{"hidden_size": 96, "num_attention_heads": 2, "num_key_value_heads": 2, "positions": "rope", "rope_fraction": 1.0, "tie_word_embeddings": false, "init_std_down": 0.0, "beta2": 0.95, "max_grad_norm": 1.0, "warmup_steps": 200, "max_steps": 3867}
Each number is 500 + 50 x the weight over its row's rms, rounded and kept within 0 to 999. Layers, rows and columns count from 0. Numbers have three digits each. The size before them is the row's rms in percent of the matrix's.

# layer 5 MLP down (transposed), 256x96, rms 0.151, rows 52-61, columns 0-95
102:500445537528418475465498580538404570477465499409440535481454520458514581486493557573517476502463554558511441522480568533574558476467528477510459451440504461560535505510451542469464489493587617505473447439452342439412515494508575636461492401495510485496443536466519473488482519481550541456
108:496517515481499534467521474436525425425593556424345575532458481494519468548479420572519419496517467486450526473496539538445462569563506518323529444557483496511547439491483524539527537489467469517495520529532531358533520545494582458525432489486480542553545493511481498498427544522482373497
097:498489496490475462526445583449501457538464436483597551577535505494444462469577509558531475460600510551566377564516435488496439437547471567492563516479489466526471539515536494544433464518517497391509474609521477616387439485391476507516472470519402545439493449501536475490522564473535449443
107:476493557511629531582462429497471695392491598477508546517485495477527463492446457500534480521499473495474552528566517552471402508483461565420528468532545514517490490514495485445450452486451390460561506426508474500509501550519523508476462482617562427586525489480572495439555476555552524469
104:351487471502476453559503437575543495500531430497436499501493554463424459534404509512448424466545445457481425573470530448403444556473476479486501448500526534565424511465535509401562511496582376465521501545557536426505498486443470604461476538405476497459521482536555586533448527518521468540
098:484439560540486508481468512487507425532513553472551548480498448523447521525568517440529471485435447397580419539560449475444525529481429587454534553459416460496532492454490437513591526421550461518449429560425492391427565486540437482533542524469434591421497595530510549559564509490468503420
102:430499565536486552558508468424374547478507407518499553457436537526444471585539549620512514464539415545466502511484509432425461532447541526498484447496406427492474542518553550548449474428492402508440494463559563457424466429535487469502437432444394450476477526507444512485482464453437553524
096:611536518542469492470491473497487631448545536565490502426537428505529478434463573426497565525460538459559431557564425534462489469418561552590452482462545533369470554565488552504376497578503468466562498510494482563483499446447478432493441565481531494468533528498553543582450507530455524516
102:516553479382574495500451416400468510495427635520459561425511524576447508524511547561591518542434501490496539529539500520510382529499488476428450516472467476438546544494485468542483492419441503543481461548409514483526529567508453460421466491593466458502498560495487438397470512584422453519
095:453467565414470466484489399496517428465567495432538477488470471422559478518467530579516450446540519443476536457471445413514503567677537493598520547475516568457492478538518453490482569505546487453585441518460503471453604423476482516504513410462501490457545504485480451464412582430488554555
# layer 5 MLP gate, 256x96, rms 0.174, rows 53-62, columns 0-95
109:521518537552501559379508485461475490452509475470493502558533504492504440444474532438509584561559503560523464592496538525513505388431506480538553564518561533503546525464486528529462417460445474452463482543428490528524485643352509494516471493474491521462544519538453430440505415420353466453
099:464462517527526543479554508547527480621427588485417479419533510516488556455413533521542445556423569530550442487510475488547516463495475444581462405554381497521514441539514497494476495375500505583484383455563464502483491419501538468449486504500459491574455435575511580471470536532513513593
099:522526535401535557472457474512416459424494540523448458492506564517608577503643517440418560451517570527533454522534495482529550419497518525520482518504450516458512555383494484475534508478428418463451514622492445468516468500473439540473492491455456495516568553538472466542403471414532460391
111:495480529545500531505540556534515512464514383533457391497524490473537502534534559414450585369569518500509429538440487539482530510569437552557494519507498461447448533529485545486497584558457489468414414584522498504542378572496534515498520507427464520410424437399535436494464404493464482494
089:501532516500416434525454552485490425517583426580509438453492565542526503589471490462423486495491490499488610490426499525599546489519512520534466524556541467429400564431507483438553446497449564517577573477510574491565493525542452455523588555474511502581557455481436545468516466568584590571
103:540520482447430578497568434445574540454449466602523502454485511537587550427484479438470480504565529541524415556493472533603425534553430498534508544493426490488522549516527469497570488453511507469558458475527517528531518461460598585457453515392435474527515512462463577564342585504482514499
095:576484529502483590452603441483504485508399532570508477523533485466492512557524435447402489482497477509471494491478458526548379478468566479503552464453496554412522446515450495579497538521463504462556397513472480479508405518511478467492610555377482459461363431446533573553499544544448544487
104:533506519523474562452598501590522504464425574551500528469504518401520534541501523554409530513407470519477548510521478550465439483538469450513594506456463547467515491452414526504557481445524495480593543521493534484530586460474493442434675500341460502499493484523451440518465496428413489482
089:495522530540497447537473647516544544496449467484430499540547561525523546452522475528487552477503505576515548545582501527424551455407422562431530388466414405520438535433573504434478433530562475552504602473475469509524409548522563485490502518579484505530499453467433497521437457515452397495
090:533461520533493469461450538520488423583539493402510518514564515516483528519496487515541594502555550368469446470510552469458592383500519542513477414460417511508543448484496409491484526503534505438498510455491468490489528347551399439492488508408459473473565510602569478552548428512587487494
# layer 5 MLP up, 256x96, rms 0.161, rows 53-61, columns 0-95
104:467547475483600535497426497520496478457419414552538531404549527506471498499596393485415513511484528586531427475523499490482531553509465481553432490507542574506505461501398461410583479496590491441525457514499471449484491539499451515507547573554503580433374492502488517454494580515577403423
103:435444510562593430466493423509490555473482396531478533509411524521511570477469435471555460443479486452426536446573496533551471517437549491513547478401508457568478577560570535447477497503495546485600552569527491531395516505518514501498440516499393452559524462568543516466478439487449423371
106:498498408470543500490476470534577492461501619590447521497433529572534474492546493460560528497493537461519449573514526499458498391508537479462392478518481561553408460449478483476458529447425431434431460533526358488480409539428596498503435480516538431440576511473496414446487517484510510564
105:640562453489406624492485489502541443479520602504568451510517526526534397544479605485483493486487572520562565526478516486400507481522521514505442575515498499505496548558465517421523491533519538525494525562453521372526473481429560432498485510542566482441496494419361506484518549582525483504
105:555461510482500531479431482509471489601571457461479532417495432482460485408534412519545517447498446611501484489564464485505531508529502482480439510478495582427563517510477590512522511534544471474369504563487519420488500429425494513523499392472496487393451554589609529510437528389462507439
105:612516543480518430487410530542488533506568563476452487470478434471518482637447519402525494501476499443506477440563515492527555437562488569539442518530593540488562475500501511483538547561555610583481527480430575466401573467507538452486427512543549560543484504496584436556580497434511557491
099:533532553516505492531603452603416538517530550501433540457491520486455534477537498468443505517469450460371542482419451466487466564447457550503494497467503450437505477448570471491490463526502579462454417439477541583584511520471405551460611562429505556429526569553552429518471476490618501544
099:436501555460559545442498563535521465453482478511393595463478536489501425578458475585558512549515527409450524368579571540462434551437451513521535462540547453547524428468505620504459510545539524390488533525561473439537491472586515525491494540533517481549564542453405451544480495534485516560
091:395371486534520498546490515442530559546478474554532471457459520473517571501539551521527497482498484400556525494448514554577505546532419607403518395468453498537370489469478488515475585441586484518443560558544478516535451571555460573528474523544517481575499468527481405461554420497517469543